Part of a small language model's weights: vocabulary 2048, 1.01M parameters.
Each number is 128 + 24 x the weight over the matrix's rms, rounded and kept within 0 to 255. Layers, rows and columns count from 0.

# layer 6 MLP down, 64x256, rms 0.083, rows 0-53, columns 0-127
[[159 140 141 172 144 101 154 102 149 128 106 132 104 143 126 118 113 153 120 172 147 112  98 107 128 126 111 117 130  86 117 120 135  93 115 143 154  76 132 143 126 167 127 148 150 132 140 119 135  90 168 146 128 117 144 143 156 143 131 133  93 104 102  62 136 145 119 167 124 145  92 109  64 136 118 104 122  96 108 173 141 120 126 122 179  89 106 143 126 109 111 172 117 137 164 133 158 130 154 144 107 174 170 150  62 102 130 122  75 123 118 115 152 106  98 106 120 128 143 124 118 161 102 149 129  88 135 127]
 [158 140  96  96 143 124 149 102  77 145 123 121 142 164 143  89 128 114  66 135 154 117 142 138 104  75 160 121 131  99 159  70 119 118 139 113 142 158 100 140 139 140 187 178  95 139 110 169 160 108 171 113 136 131 136 165 160 170 157 114 111 114 104 148 100 130 164 120 105 109 157  85 134 130  98 138 105 143 135 110 126 106 145 127 116 141  98 150 103  98 143 150 160 105 116 155 140 142 131 116 146 113 151 111 124 150 111 117 134 119 124 139 109 138 118 120 144 152 110 179 183  66 172 118 113  87 107 119]
 [147 112 145 153 127  99 111 155 126 120 113 136 146 138 118 148 107 154  94 124 100 102 102 130 159 160 116 122 102 144 105 142  96 109 137 139 139  68  76 125 114 132 115 104 137 166 183 101 119 108  99 135  93 109  58 117 109 133 105 134 111 140 121 123 127 127 112 162 150 145 125 135 117 206 136 164 160 100 105 122 119 103 141  89 135 144 149 140 133 131 102 113  85  80 144 108 112 108 126 157 177 153 169 126 161 120 141 155 124 109 126 144 140 119 122 125 122 141 154 117 142 162  94 129 141  87 131 127]
 [129  90 166 120 106 140 165 150 150 135 123 118 114 129 131 140  97 154 121 120 104 104 112 121 144 105 168 142 145 145 132 126 118 129 151 159 144  89 140 159 150 112  82 129 129 140 157 160 154 130 101 147 115 151  94 120  94 113 109 120 160 157 158 107 101 122  95 122 138 157 116 140 130  90 123 131 146  94 133 152 102  82 145 166 166 117 102 132  70 114  93 125 135 145 126 158 170 134 119 113 114 114 122 158 154 125 161 122  91 116 124 115 137 101 120 104 120  90 190 134 101 167 128 145 146  90 140 114]
 [121 135 122 140  81 138 102 117 114  85 150 129  95 135 153 112 124 107 137 159 132 150 119  90 169 140 134 130 153 127  89  88 124 120 133 105 126  97 105 105 173 152 140  88 120 151 141 131 113  98 130 161  81 148 140 129 118  79 112 152 110 124  90 162 177 143 153 136  98 103 163 168 131 187 130 114 134 127 135 123 108 130 143 157  96 190 105 173 157 148 152 113 171 196  70 116  90 138 188 111 166 128  77 128 149 115 122 146 170 167 124 138 157 154 142 147 124 151 131 113 130 152 161 131 125  92  93  89]
 [146 128 117 149 137  89 108  97  48 127 130 135 121 148 107 103 149 122 138 140 138 118 124 162 121 108  95 120 117 104 106 148 121 135 102 130 138 125 140 116 105 156 139 128 106 136 117 142 178 125 132 156 113  95  88 103 156 150 117 132 111 103 106 147  87  86 115 116  58 121  89 137 150 151 134 147 147  89 123 126 167 102 119 120 128 139 112 129 124 101 153 132 138 117 104  91 149 114 116 117 193 127 129 125 135 126 139 105 119 114  72 107 144 119 100 131 117 145 168 134 101 126 125 135 123  99 114 106]
 [137 143 118 155 152 106 154 134 141 148 161 115 115 124  97 157 145 172 132 105 155 148 143 155 136 110  88 120 139 156 147 121 134 146 147 147 109 102 177 108 131  94 165 125 135 119 124  96 120 113 156 111 165 160  99 128 215 139 124 128 125 148 109  98 147 127 152 158 121 178 138 105  95 112 100 109  83 118  89 144 112 116  74 135 152 137 171 121 103 137 146 189 137 126 131 146 114 119 135 141 139 166 110 122  92 168 118 101 107 119 139 152  97  94 114 139 136 154  98 126 151 170 149 154 142 119 100 116]
 [113 109 136 109 147 107 151 164 136 107 147 140 133 154 145  97 109 138 160 144 148 125 110  66 121 142 101 103 113 140 104 150 121 137 120 140  86  73 111 138 129 130 150 136 145 132 154 125 123  98 152 107 115 162 146 144 120 154 127 118 161 118 104  86 120 131 152 156 133 111 133 123  93  98 144  75 138  81 119 131  84 103  95 125 102 118 131 109 122 145 140 115 197 116  91 101  97 141 176 166 129 124 178 133 174 165 106 134 140  91 131 150 126 125 103 149 126 143 145 139 156 142 126 143 126 168 139 145]
 [119  64 127 142 157 144 172 120 129 142 104 139 100 148 111 122 123 164 123  72 141  94 107 137 162 159 117 133 145 120 168 154 188 144 169 121 125 127 191 109  72 133 111 161 108 115 130 135 168 144 157 163 181 136 118 124 115 141 133 127 131 121 106 127 137 178 170  87  80 108 129  94 114 119 115 151 128 157  75 126 142  86 117 182 169  87  94 144 118 118 166 106 125 154 102 142 129 122  77 113 142 133 112 160  87 141 114 136 136 138 149 141  92 112 110 117 139 128 146 100 110 156  97 129 127 125 101 108]
 [134  99 151 136 136 146 124 112 129  87  97 131 136 145 111 130  89 136 127 124 130 133 109 148 132 141 133 102 107 102 144 140 100 143 135 150 147 101 102 145 146 164 101 108 123 116 134 102  91 132 161 122 104 133 131 110 102 141 114 136 133 115  83  96 101 121 163 114 128 130 172 105 128  93 135 145 114 129 107 166  98 137 145 102 128  96  85 144 145 139 114 114 151 139 130 122 119 107 133 108 100 110  67 111 161 173 136 155 170 153 181 111 174 162 140 135 134 101 169 141 103 117 114 143 131 138 182 173]
 [130 123 107 152 108 144 143 116 126 113 106  85 130 125  97 155 145 132 125 107 122 114 132 138 133  93 129 130 155 123 169 129 115 128 126 101 154 189  92  85 173  96 170 119 154 142 120 130 161 130 136 123 103  90 118  87 115 172 120  96 121 118 121 122 108 130 120 128 130 133  82 128 140  96 111 139 102 128  97 142 137 145 109 112 119  86 117 135  96 137 119 188 118 150 139 138 124 126 122 124 137 155 112 146 137 115 113 130  97 133 118 159 122 146 163 110 112 145 139 136 119 108 128 155 132 118 128 112]
 [ 82 101 110 149 160 156 100 146 152  95 100 130 119  65 134 108 123 150 100 142 116 144 151 131 120 110 135 133 113 120 157 163 162 124 102 136 132 121 129 135 133 155  88  93 129 107 150  97 131 111  85 130 117 152 102  90 111 119  89 135 119 164 145 139 109 120 111 179 181  95 131 130 110 112 107 147 105 122 123 133 134 162 109 144 151 137 119 148 171 125 139 121 104 163 139 122 122 123  93 123 139 129 109 117 116 128 155 168 132 111 120  64 166 125 148 138 135 113 143 125 107  92 120 128 120 111 145 114]
 [ 60 113 114 144  88 110 137 144 203 144 152 120 133 123 188 151 108 143 115 138 118 173 115 153 112 129 123 105 121 108 145 125 139  89 150 134 124 134 122  98 127 101 112 145 157 105  97 123 148  98 128 163 119 147 132 109  99 146 142 185 163 158 158 103 116 134  93 125 156  81 122 144  90 140 101  93 103 126  94 138 152  85 105 132 142  86 113 147 107 114 135 155  88 165 124 136  61 133  97 160 171 159  86 133 151 138 135 135  95 146 104 148 135 136 111 139 122 140 142 143 120 132 113 113 161 153 118 125]
 [136 139 138 122 111 146 148 105 132 130 163 170 125 137  94 129 105 109 106 131 129 102 112 112 141 132 139 157 173 157 144 144 137 134 158 146 170 130 137  85 167 124 155 131 128 105  89 104 153 119 128 145  94 149 140 116 137 153 137  95 111 182  80 147  79  90 152 136 156 150 111 164 141 110 115 124 115 153 133 177 129 125 154 140 142 142 126 172 102 159 142 122 134 122 130 143 148 102 112 129  75 136 116  97  89 115 107  94 145 115 138 136  86 130 132 124 116 128 149 172 137 103 151 147  86 160 115 136]
 [154 115 116  68 130 123 120 142 129 158 115 140 134 116 144 170 111 150 167  94 151 159 133  98 113 137 138 115 150 138 129 182 119  95 122 134 152 190  93 119 118 116 110 135 161 146 153 138 102 153 116 147 137 146 118 112 111  93 154 106  95 137 111 147 139 166 141 182 117 138 141 130 150 106 149 136  94 114 113 171  78 116 111 137 109  38 148 150 152 146 143 114 111 112 132  99 115 112  92 146 137 119 114 116  84 125 129 126 139 141 163 125 131 154 171 168 148 118 153 180 136 121 141 158 149 133 118 144]
 [174  96 119 151 154 152 127 131 134 105 141  81 137 122 112 165 162 125  84  66 139  92 146 112 142 140 124 163 144 124 165 122 147  78 154 137 121 113 140 139 111 131 129  87 114 114 116 146 136 121 115 152 154  93 116 127 133 130 119 161 162 138 150 149 117  98 116 158 125 157 105 138 139  83 142 122 156  62 123 187  82 119 134 110 145 124 101 155 135 123 143  76 125 148 184 166 148 103 161 131  94 185  86 118 142 125 186 151 118 144 127 123 152 146 150 131 133 100 150 138 151 122 159 115 133 157 137 119]
 [120 151 111 193 143 140 113 117 114 170  91 130  99 118 131 152 140  79 121 136 103 135 140 139 114  85 120 136 113 122 170 142 111 147 115 178 152 139 122 131 116 132 137 122 132 136 151 136 170 132 140 120  64 155 127 139 134 141 123 124  80 106 112 107 114 142 107 111 117  97 133 124 111 138  98 122 132 111 126 135 113 101 125 133 123 108 194 109 129  99 158 142 130 117 141  88 105 125 129 120 175 116  99 122 120 137 137 117 127 128 102 135 175 158 152 128 110 149 131 116 151 154 164 129 159 136 106 147]
 [109 165 128 117 112  84 121 134 115 120 176  82 147 128 106 122 113 137 170 112 154  95 155 127 113 102 144 145 142 125 172 182 157 153 159 111 121 117 132 115 135 127 117 150 105 121 113 140  97 158 145 154 140 153 179 148 157 184 148 126 174 113 110 132 150  88  98 110 116 134 149 130 101 117 135 149 138 110 122 134 135 115 157  89 130 122 109 157 141 138 141 109 143  96 135 129 146 139 169 135 144 135  72  94  86 120 132  79 120 143 128 153 149  91 100 144 146  62  90 150 123  98 118 110 108 116 132 154]
 [147 114 141 141 126 104 158 101 141  80 143 104 107 173 132 123 165 134 162 115 115 123 117  95 113 119 137 119 134 122 113 136 147 159 132 125 144 123 132 129 145 114 161 123 157 122  98 166  80 142 160 152 160 158 132 126 136 151 111 130 112  99 147 139 136 133  62 136 152 130 100 168 139 130 119 107 121  84  98 131 149  93 146 109 128 106 136 150 135 155 120 102 117 159 101 133 141 174 133 128 140 168 144 111 135 132 141 139 125 125 149 112  90 130 151 108 128 114 118 135 119 129 111  83 161 133 107 159]
 [ 99 182 122 125 108 122 124  85 116 115 169 116 121 130 163 179 126 142  98 101 127 150 118 126 133  90 141 126 104 135 130 145 143 113 125 106 140 119 124 125 109 112 145 160 145 130 156 101 142 141 105 123 162 109  93 126  94 112 107 179 154 112 142 108 118 146 115 138  95 160  69 122 142 148 117 139 152  88 112 126 142 135 131 146  85 121 110 144 113 143 133 139 109 143 131 115 113 133 102 124 117 177 130 140 133 161 121 175 142 118 107 122 150 133 144 128 165 144 141 120 149 134 146 137 125 117 117 171]
 [117 128 135 120 119 119 136 123 119 108 145 159  21 136 147 142  96 144  99  80 102 119 135 164 124 110 103 129 142 115 142 166 124 127 124 114 129 134 119 162 148 113 176 128 123 122 111 129 127 134  98 101 152 110 113 105 109 118 155 166  91 128 161  98 115 138 140 145 127 181 142 103 141 152  98  98 114 195  86 135 116 147 126 151 131  81 128 156 115 119 131 161 120 100 101 156 183  97 130 110 136 136 159  98 167 129 129 131 106 125  91  82 176 157 117 104 126 150 139 112 109 149 161 125 117 113 112 113]
 [ 95  82 176 137 106 146 129  91  97 115 145 117 153 137 152 149 159 140 129 113 114 111 118 127 107 110 128 119 103 107 138 125 126 113 145 167 123 167 173 109 134 119  91 108 129 122  71  96 154  97 140 159  58 169 147 122 147  98 129  97 163 148 133 142 113 152 142 118 155 128 132 133 103 144 127 151 120 143  98 153 135  73 106 132 140 150 124 158 152 136 118 101 138 145 178 124  97 112 130 168  98 149 122  95 111 114 125 131 158 105 138 104  84 130 119 120 105 122  97 139 152 111 178 147 102 131 136  86]
 [148 124 108 180 135  97 112 153 152 138 140 154 141 120  96 103 117 115 142 136 123 113 123 136 132 125 130 102 117 114 113 137 124 143 102 122 195 126 130 102 103 107  86  71 127 139 164  85 146 149 133 174  89 134 146 153 151 146 102  63  86 110 161 135 149 129  99 176 153 139 121 130 141 155 114 118 130 122 132  96 148 140 110 111 121  73 145 112 139 150 148  74 136 135 128 123 135 114 110 146 146 112 158 133 117 130 130 138 172 131 120 186 121 105 154 122 139 125 100 121 120 127 139 141  73 132 107 103]
 [158 105 106 160 141 137 143  91 130  96 103 150 113 144  93 153 145 122 130 150 128 101 143 144 131 136 168 135 126 111 112 101 111 131 100 134 146 127 155 154 133 125 152  89 179 151 103 160 122 150 164 109 106 122 126 109 150  85 159 130 177 129 152 147  83 138 142 141 111 112 138 178 123 126 120 130 103 117 154 152  73  95 103 137 128 151 112 151 128 118 121 106 114 148 155  96 141 139 127 129 175  91 110 153 104 112 129 156 162 166 133 155 105 129 135 146  92 134 121 165 119 144 122 135 138 106 129 138]
 [139 143 142 182 127 149 124 113 129 103 116 104 185 150 154 160 135 121 116 113 117 140 130 151 152 140 130 143 133 187 165 114 114  86 106 127 165 106 115 112 123 114 159 104 119 152 104  89 146 118 133 138  96 140 148 148  83 155  86 135 180 156  91 151 144 146 149 181 125  96 121  70 133 144 112 111 110 107 127 140 147 123 133 110 150  92  93 119 180  99 114 110 158 143 157 127  91 150 171 120 181 156  63 115 151  88 112 143 162 133 150 116  89 135 139 148 105  93 156 111 115 136 118 145 118 115 115  98]
 [100 129 110 128 124 162 113 112 117 120 154 107 103 126 127 149 162 145 126 107 161 152 121 146  97 131  99 130 153 128 112 107 111 151 141 114 176 119 150 142 127 121 120 128  92 123 129 122 147 126 123  98 152 182 141 133 160 119 128 138 146 141 136 129 105 156 171  97 102 122 138  83 130  87 155 105  92 125 102 137  91 109 138 122  91  90 177 172  92 195 133 135 151 106  92 125 159 118 105 110 119  90 148 122 115 123 115 131 123 135 138 136 133 166 128 111 113 107 101 126 119 167 140 129 132 155 143 135]
 [115 146 113 132 115 152 117  89 171 101 212 172 117 153  91 146  92 115 139  97 160  98 142 148 164 166 155 119 157 125 114 149 151 146 144  83 102  89 155  90 135 148 136 169 140 110 149 157 105  93 101 129 121 111 133 148 134 105 114  88 152 130 139 146 113 133 137 101 129 100 152 144 145 100 184 142 138  89 147 179 125 140 144 121 179 139 121 131 101 125 136 126  40 111 145  81 158 147 157 114 108 136 200 140 147 131 118 174 107  86 152 160 140  66 126 152 112 131 148 166 110 118 105 121 159 154 135 131]
 [174  56 148 125 130 124 120 126 141 151 139 154 120 119 143  69 139 102 132 110 136 119 143 201  85 117 163 152  83 134 118 124 142 177 124 147 118 131 120 124 128 125 153 140 138 132 137 134 124 129 128 126 135  91 151 130 101 119 116 117 120  97 199 103 107 121 137 135 110 132 117 138 122 102 104 150  54 105 161 127  97 149 129 145 138  96  89 164 170 132 160 122 101 130 121 107 128 147 149 109 153 118 163 126 158 149 120 159  89 174 163 109 135 101 125 121 114 201 226 142 130 132 134 148 169 148 111 131]
 [109  93  99 150 118 135 124 111 153 163  96 128 125  92 104  75 101 105 137 169 136 123 110 159 146 140 119  98 155 129 126 101 125 171 103 149 107  95 131 125 153  95 121 109 121 137  57  92  85 147 177 114 109 173  95 143 152 133  98 167 100 106  86  85 111 120 135 142 139 133 103  89 101 109 145 170 148  87 103  89  91 122 118  85 116 183 128 121 122 162 112 138 147 151 196 138  82 109 103 116 122 159 171 133 139 177 184 138 176 128 156 121 141 137 112 134 103 144 149 106 138  81 128 154 139  75 111 125]
 [110 163 125 140 114  96 130 168 112  95 145 150 161 151 156 104 147 141 159 118 153 112  96 136 138  98 117 145 126 162 103 121 127 118 136 100 140  69 114 129 123 132 131 127 154 121 135 104 116 124 125 129 117 165 122  89 127 131 113 129 166  81  93 162 113  96 187 111 155 111 135 145  83 133 127 150 102 144 134 150 152 112 111 169 130 100 173 129 129 139 124 110 123 150 120 140 134 135 168 119 105  97 154 129 102 132  91 111 194 129 103 127 131 113 138 132 102 103 152 143 121 144 165  97 125 162 126 126]
 [111 129 118 182 122 116 120 129 123 139 135 109 145 161 166 110 130 132 127 108 162 165 126 140 143 135 140 117 128 111 155 143  98 104 128 144  97 109 160 121 127 145 110 159 151 122 101 136 156 111 140  86 131 132 118 127 143 103 115 142 120 143 136 167  92 146 112 127 178  97 133  96 107 121  98 105 172 145  92 123 177 134 131 118 133  99 116 109 125 125 133 109 156 123 152 117 105 125 125 175 127 109  86 162  86 123 121 146 135 155 126 113 111 142 123 143  96 117 125 140  96 140  93 150 127 112 110 128]
 [119 143 172 116  95 147 117 153 119 125 155 165 103 140 121 113 111 166 118 133 123 137 146 112 145 153 161 112 123 113 130 123 115 120  94 133 155 102 140 133 131  99 106  86 129 144 108 163 131 123 182 122 114 149 117 100 136 164 105 165 129 102 119 113 123 157 127 101 121 162 149 158 116 133 129 163 136 124 133 125 111 128  86 107 158 136  91 162 143 162 106 146 139 118 175 107 123 154 121 133 171 147 108 116 127 119 119 102 187 117 151 114 100 116 155 120 128 154 147 155 160 164  76 125  91 109 135 106]
 [133 156 154  90 148 115 125 183 157 136  91 113 116 144 146 110 159 127 100 169  97 113 118  88 130  95 133 106 156  80 132 124  80 117 124 107 152 163 114 153 140  50 102 124 102  94 140 121 121 100  98 180 170 152 110 126 115  92 137  89 103 112 122  99 187 128 112  89 141 158  94  87 150 162  99 112 107 174 134 161 144 113 132 145 141 191 168 145 155 127 107 185 125 118 157 109 144  96 131 155 123 178 167 165 175 143  91 123 132 103 153 151 154  70 143  87 118 114 120 127 118 163  97 106 110 125 116  62]
 [148 124 113 114 136 107 119 111 168 131 109 115 152 155 150 118 129 149 146 131  78 134 126 108 139 104 131 152 116 184  88 129  85 128 156 156 101 113 120 133 115 158 143  83 154 139 159 125 102 138 148 137 113 148 115 119 164 107 112  70 125 123 109 119 158 142 123 110 104 121  99 124 138 158 155 157  83  94 145 112 108 130 143 142 124 141 129 133 119 135 114 112 103 168 130 138  93 145 120 138 132  89 101 148 111 152 102 162 150 152 136 113 109  91 158 156 155  97 108 111 113 148 155 170 175 157 117 141]
 [157 151  85 123 125 118 122 130 141 121 101 158 136 174 153 118 174 168 158 120 148  95 102  93 146 109  94 115 130 123  80  71 132 156 127 118 125 186 156 113 155 126 105  68 138 141 173 123 148 126 111 134 135 119 135 108 153 128 149 162 135 156 148 169 145 156 158 106 137 131 139 172 113 168 148 113 152 118 124 135  65 116 117 117 143  85 144 113 145 155 119 159 132 122 134 159 128 115 154 111  96 157 111  97 102 118 149 158 118 112 161  99 141  77 128 113 174 117 153 145 100 170 137  99 114 147 100 145]
 [147 103 101 129 155 121 119 135 154 123 145 131 167 138 201 159 159  68 122  67 110  96 104 116 130 157 124 176 138 157 133 139 139 122 116 106 148 128 122 108 120 119 188 125 140 111 106 144 123 110 113 128  83 110 138 131 116 164 117 139 142 130 168 165 128 158 128 136  94 123 121 140 169 120 112 147 114 118 117 100 157 108 103 144 143 101 127 157 117 125 143 108 111 161 130 141 155 139  98 109 105 151  74 123 130 152 164 149 119 129 127 156 113 130 116 142 133 124 129 142 140 138 119 146 143 137 133 155]
 [160 128 130 139 154 139 116 155 113  95  87 132 140 128 143  94 151 131 143 165 159 112 108 106 110  93  68 154 119 153 159 104 135 146  98 154 158 153 177 137  75 106 130 102 120 141 110 107 157 118 141 108 113 146 135 127 165 134 112 119 101 141 167 118 127 130  85 131 109 139 119 117 129 152 154  99 123 108  97 129  90 140 162 102 138 150 141 115 181 107 158 134 138 161 128 109 110 105 146  92  90 110 226 112 146 122 161  85  91  67 125 101 147 153 128 141 134 141 123 140 126 106 132 117 124  94 112 109]
 [115 130 120 156 177 126 118  69  99 126 166 111 124 128 103 143 117 141 136 140 155 112 120 142 103 145 153 149 120 139 159 139 135 148 135 146 121 112 129 129  98 128 102 118 107 115 117  77  97  76 147 146 129 131 119  67  84 126  89 106 116  86 129 113 136 124 155 109 158 128 111  88 132 104 136 183 136 134 109 102 151 144 147 145  97 151 110 151 124 130 149 132 141 103  93 171 150 136 132 113 137 101 188 114  88 154 118 147 145 132  99 132 132 153 157 111 125 100 125 121 129 119  81 114  91 108 140 149]
 [134 103 165 130 150 116 120 108 110 156 147 145 142 129 149 146 159 120 129 141 115 150 111 132 101 163 160 108 110 141 103  88 126 119 153  81 137 111  64 137 111 119 137  93 113 109 118 146 145 116  81 107  93 138 113 142  80 139 104 155 116 103 147 125 139 116 100 114 166 146 136 162 135 135 160 117  94 162 152 130 105 139 166 100 126 115 144 155 111  84 160 159 128 133 161 146 109 149  88 151 121 117 110 163  94 106 146 139 167 127  89  84 128 178 135 118 147  86 155 149 194 106 139 133 144 154 140 123]
 [130 165 127  82  98 125 131  97 136 131 152 143 106  87  58 145 110 144 110 127 111 127 123 119 111  85 122 147  84 141 130  94 150 127  99 138 118 109 142 145 144 158  87 153 156 120 105 161 126 129 107  95 180 110  89 100 140 114 163 124  93 117 151 127 122 118 145 140 167 143 126 161 158 120 152 123 135  74 129 126 100  98  99 131 109 119 129  79 117 170 142 135 141 121 129 126 107 122 179 130 132 148 171 107 169 120 116 107  79 115 150 127 162 125 178  91 138 142 156 160  96  93 147 140 105 138  93 119]
 [141 130 115 101 135 121 102 115 107 133 139 156 137 141 154 161 114 136 118 143 146 134 144 122 132 125  98 133 114 111 106 113 100 145  89 159 128 137 129 106 137 148 113 115 112 149 143 157  86 118  93 144 144 138 131 145 115  73  99 134 108 107 129 118 144 108 116 128 118 134 144 106 134 128  91 117 139 111 151 106 102 133 137 157 134 138 155 135 160 140 117 128 127 150  93 127 159  99 149 144  78 146 154  93 117 132 111 132 172 153 128 109 121 129 103 152 129 147 160 137 148 107 150 146  95  72 129 118]
 [ 94 116 134  89 156 119 125 130 148  94 159 128 152 132 135 133 122 115 134  74 123 144 139 120 150  90  84 141 130 141 103 139 123 130 132 168 139  97 128  82 133 164 108 175 132 129 130 156 103 147 115 147 136 113 127 119 122 119 145 146 153 144 145 149  96 142 142 115 163 117 141 139 118 120 113 122 115 108 110 124 127 137 130 126 105  89 123 151 110 153 144 128 104 135 136  79  96 139 153 120  76 106  98 133 135 156 129  90 154 143 111 126  99 124 137 132 113 104 138  85 102  92 125 150 145 158 144 108]
 [116 164 127 154 125 118 171 159 154 125 186 138 140 112 165  83 129 173 125 107 126  94  92 122 134 127 142 133 126 142 101 173 139 128 136 133  82 128 103 111 157 128 110  80 112 106 131 121 151 143 142  88 134 129 125 104 129 149  93 127 140 120  55 116 172 165 120 118 112 133 109 107 102 133 132 153 132  92 107 151 172 102 128 159  90 145 132 142 116 126 150 113 134 131 126 120 120 116 149 154 155 125 118 138 125 150 134  66  99 118 133 121 129 126 166 120  91 135  76 127 119  98 106 157 114 133 146 126]
 [113 127 144 139 154 109 112 117 131 143 129 147 122 152  97 154 108 146 152 147 122 129 159  67  88  67 163 157 140  66 143 120  98 169 119 123 135 105 103  90 107  87 100 116 155 119 122 126 130 157 111 170 126 128 141 133 135 120 129 146 107 120  81  91 110 118 126 151  52 124 123  99 120  84 160 135 131 100 137 144 135 107  59 128 130 108 120 139 158 153 133 194 140 125 143 155 101 135 166 151 163 123 179 165 103 143 118 120 137 123 112 173 145  98 127  95 116 125 167 158 130 129 168  91  85 115 112 124]
 [131  67 153 142 137 155 115 120  89 133 131 122 120 146 142 122 129 108 139 111 118 129 112 141 128  97 141 105 134 152 104 135 132 169 115 114 147 116 142 143 161 136  82 130 133 128 138 150 124 156  93 131  77 131 112 134  90 132 132 144 145 118 142 126 146 114 130  89 135 159 122 139 186 123 126 140 142 184 128 125 110 129 140 173 154 168 121  99  99 147 136 110 109 121 153 116 112 149 144 137 121 110  97 128 112 172 155 140 137 111 147 145  98 157 138 141 182 157 181  93 113 136 110 131 158  97 106  95]
 [131 173 111 163 116 174 144  95 159 183 136 155 142 177 122 120 129 197 139 145  84 148 142 142 137  94 126 161  97 126  84 120 106  99 105 141 167 139  85  93 123 127 110 119 131 106 160 160  87  84 147 133 157 150 138 169 124 123 179 160 136 131 136 117 164 155 106 111 131 107 119 113 166 132 156 151 186 103 166 157 101 178 129 154 154 141 149  97 130 103 100 160 106 135 137 105 118 161 101 115 145 114 102 152 101 109 115 155 130 123 136 120 131 144 155 109 119 125 133 143 121 118 113 118 146 128 111 128]
 [129 136 159 109 150 125 142 113 133 154 127 139 126 160 125  84 157 151 139 124 123 146 107 153 110  99 115 143 114 111 114 139 133 147 113 179 108 117 113 132 152 150 140 123 120 119 140 128 109 180 108 131 159 143 128 141 139 128 127 131  76 179  97 107 154 129 177 129  84  78 144  82 121  68 105 108 134 102 119 119 136 105 149 160 135 136 158 160 114 126 153 155 139 117 119 123 134 133  87 128 136 145 134 116  75 159 134 114 145 113 157 146  98 133 104 145 113 175 144 118 138 166  96 147 124 150 122  78]
 [102 162 135 108 147 103 127 133 141 169  81 160 137 101 107 137 165 125 127 160 144 112 115 149  92 102 129 104 103 150 133  89 104 160  84 159 142 100 124  97 125 115 109 111 141 159 160  88 111  69 127 106 167  99 138 159 115 159 160 126 163 135 131 112 113 133 155 105 142 125 103 136 155  99 107 135 104 147 145 118 116 151  84 124  98 114 101 138 129  67 171 140 155  95 137 103 143 149 149 122 142  97  82 153  98 124 161  83 103 143 108 137 161 148 159 168 128 131 127 109  97 122 156 154 135 151 139 147]
 [115 133 174 127 114 106 160 103 113 153 158  88 145 127 129 108 136  98 124 178  90  76 134 127 102 164 109 104 143 105 132 117 116 129 169 131 126 140 116 151 148 120 119 114 145 146 136 165 105  99 133 115 105 122 105 143 142 168 100 105  94 135 116 132 103 111  91 151 104 108 133 114 107 142  97 168 113 186 142 157 128 192 112  95 102 109  88 123 151  92 158  96 152 178 105 132 118 128 163 107 127 104 127 136 164 158 103 161 128 117 168 102 154 134 106 134  82 100  97 158 107 139 188 113 140 140 138 137]
 [131 116 142  94 113 135 142 139  79 125 156 155 142 106 168 131 166 101 127 157 111 127 144 129 142 171 169 133 148 127  75 166 169 109 117 146 136 136  93 139 120 134 159 125 118 123 146  85 111 115 131 125 117 142 155 111 114 109 126 148 129 129 130 111 124  86 185 158 159 141 125 110 107 118 176 121 134 123  97 115 137 143 167 131 142 126 102 118 165 142 147 123 143  68 137 112 122 111 108 130 183 128 132  89 191  93 140 110 143 148 136 132 146 160 127 124 164 139 128 138  80 115 107 118 176 131 158 129]
 [101 120 114 119 145 163 129 104 171 118 135 131  89 149 143 204  89 104 132 114 143 172 135 149 128 106 148 120 146 111 153 134 145 146 164 159 126 140 107 140 133  69 114 159 150 107 144  57 135 176 138 114 133 128 114 101 124 102 152 137 142 167 125 133  99 104 112 152  95 147 103 141 137 105 130 158 126  98 102 183 148 123  95 163  88  42 151 109 118 141  89 149 131 107 106 180 121 170  96 157 176 142 108 114  92 157 115 102 142  96 170 101 120 129 116 125 124 112  89 149 144  65  72 124 130  92 151 126]
 [137 141 123 116 167 151  88 130 152  70  84 115 125 152 142 124 146 150 100 161  98 113 156 107 146 127 120 147 107  84 157 157 117 142 141 134 108 110 108 145 115 103 110 122  93 143 154 124 102 126 145 125 173 121 138 131 125 155 128 144 153  98 159 124 115 181 112 119 146 151 135 131 104 150  99 124 133 115 101 155 131 129 123 176 160  82 127 117 192 124  77  95 151 158 149  97 116 177 133 117  76 162 122 162 136  97 126 140 108 121 122 115 105 158 138 124 105 147 129 141 104 148 168 112  88 127 110 124]
 [117 142 136 146 141 121 130 160 131 126 147 123  94 125 159 139 107 153 159 109 122 119 111 144 124 135 150 167 100 128  97 152 144 128 133 160 105 128 114 141 107 152 122 107  99 103 103 116 103 131 108 107 109  62 161  95 173 134 132 144 115 115 116 160 150  97 101 165 150 136 135 141 138 130 112 156 111 180  83 119 140 157  87  50 139 164 144 133 126 139 102  69 147 129 133 113 140 124 148 118 115 100 128 105 140 153 127 101 135 137 119  93 107 135 182 137 153 126 148 153 117  97 115  92 143 154 135 127]
 [117 128 129 147 163 119 101 150 113 125 151 138 161 167 158  73 124 141  95 108 118 174 154 133 123 122 113 105 146 174 105 155 155 132 125 111 136 170 144 116 114 125 152 135 145 122 110 122 146 152 132  86 110 123 145 144 152 141 137 100 113  88  95 131 121 133 120 135 140 116  96 144 166 153 131 139 132 123 126 131 148 106 155 153 137 140 116 124 123 111 119 118 126  91 137 160 141 115 153 106 195 133  62 149 131 153 149 158 143 111 115 136 123 120 133 131 102 140 144 122 162 147  95 111 118 125 121 116]]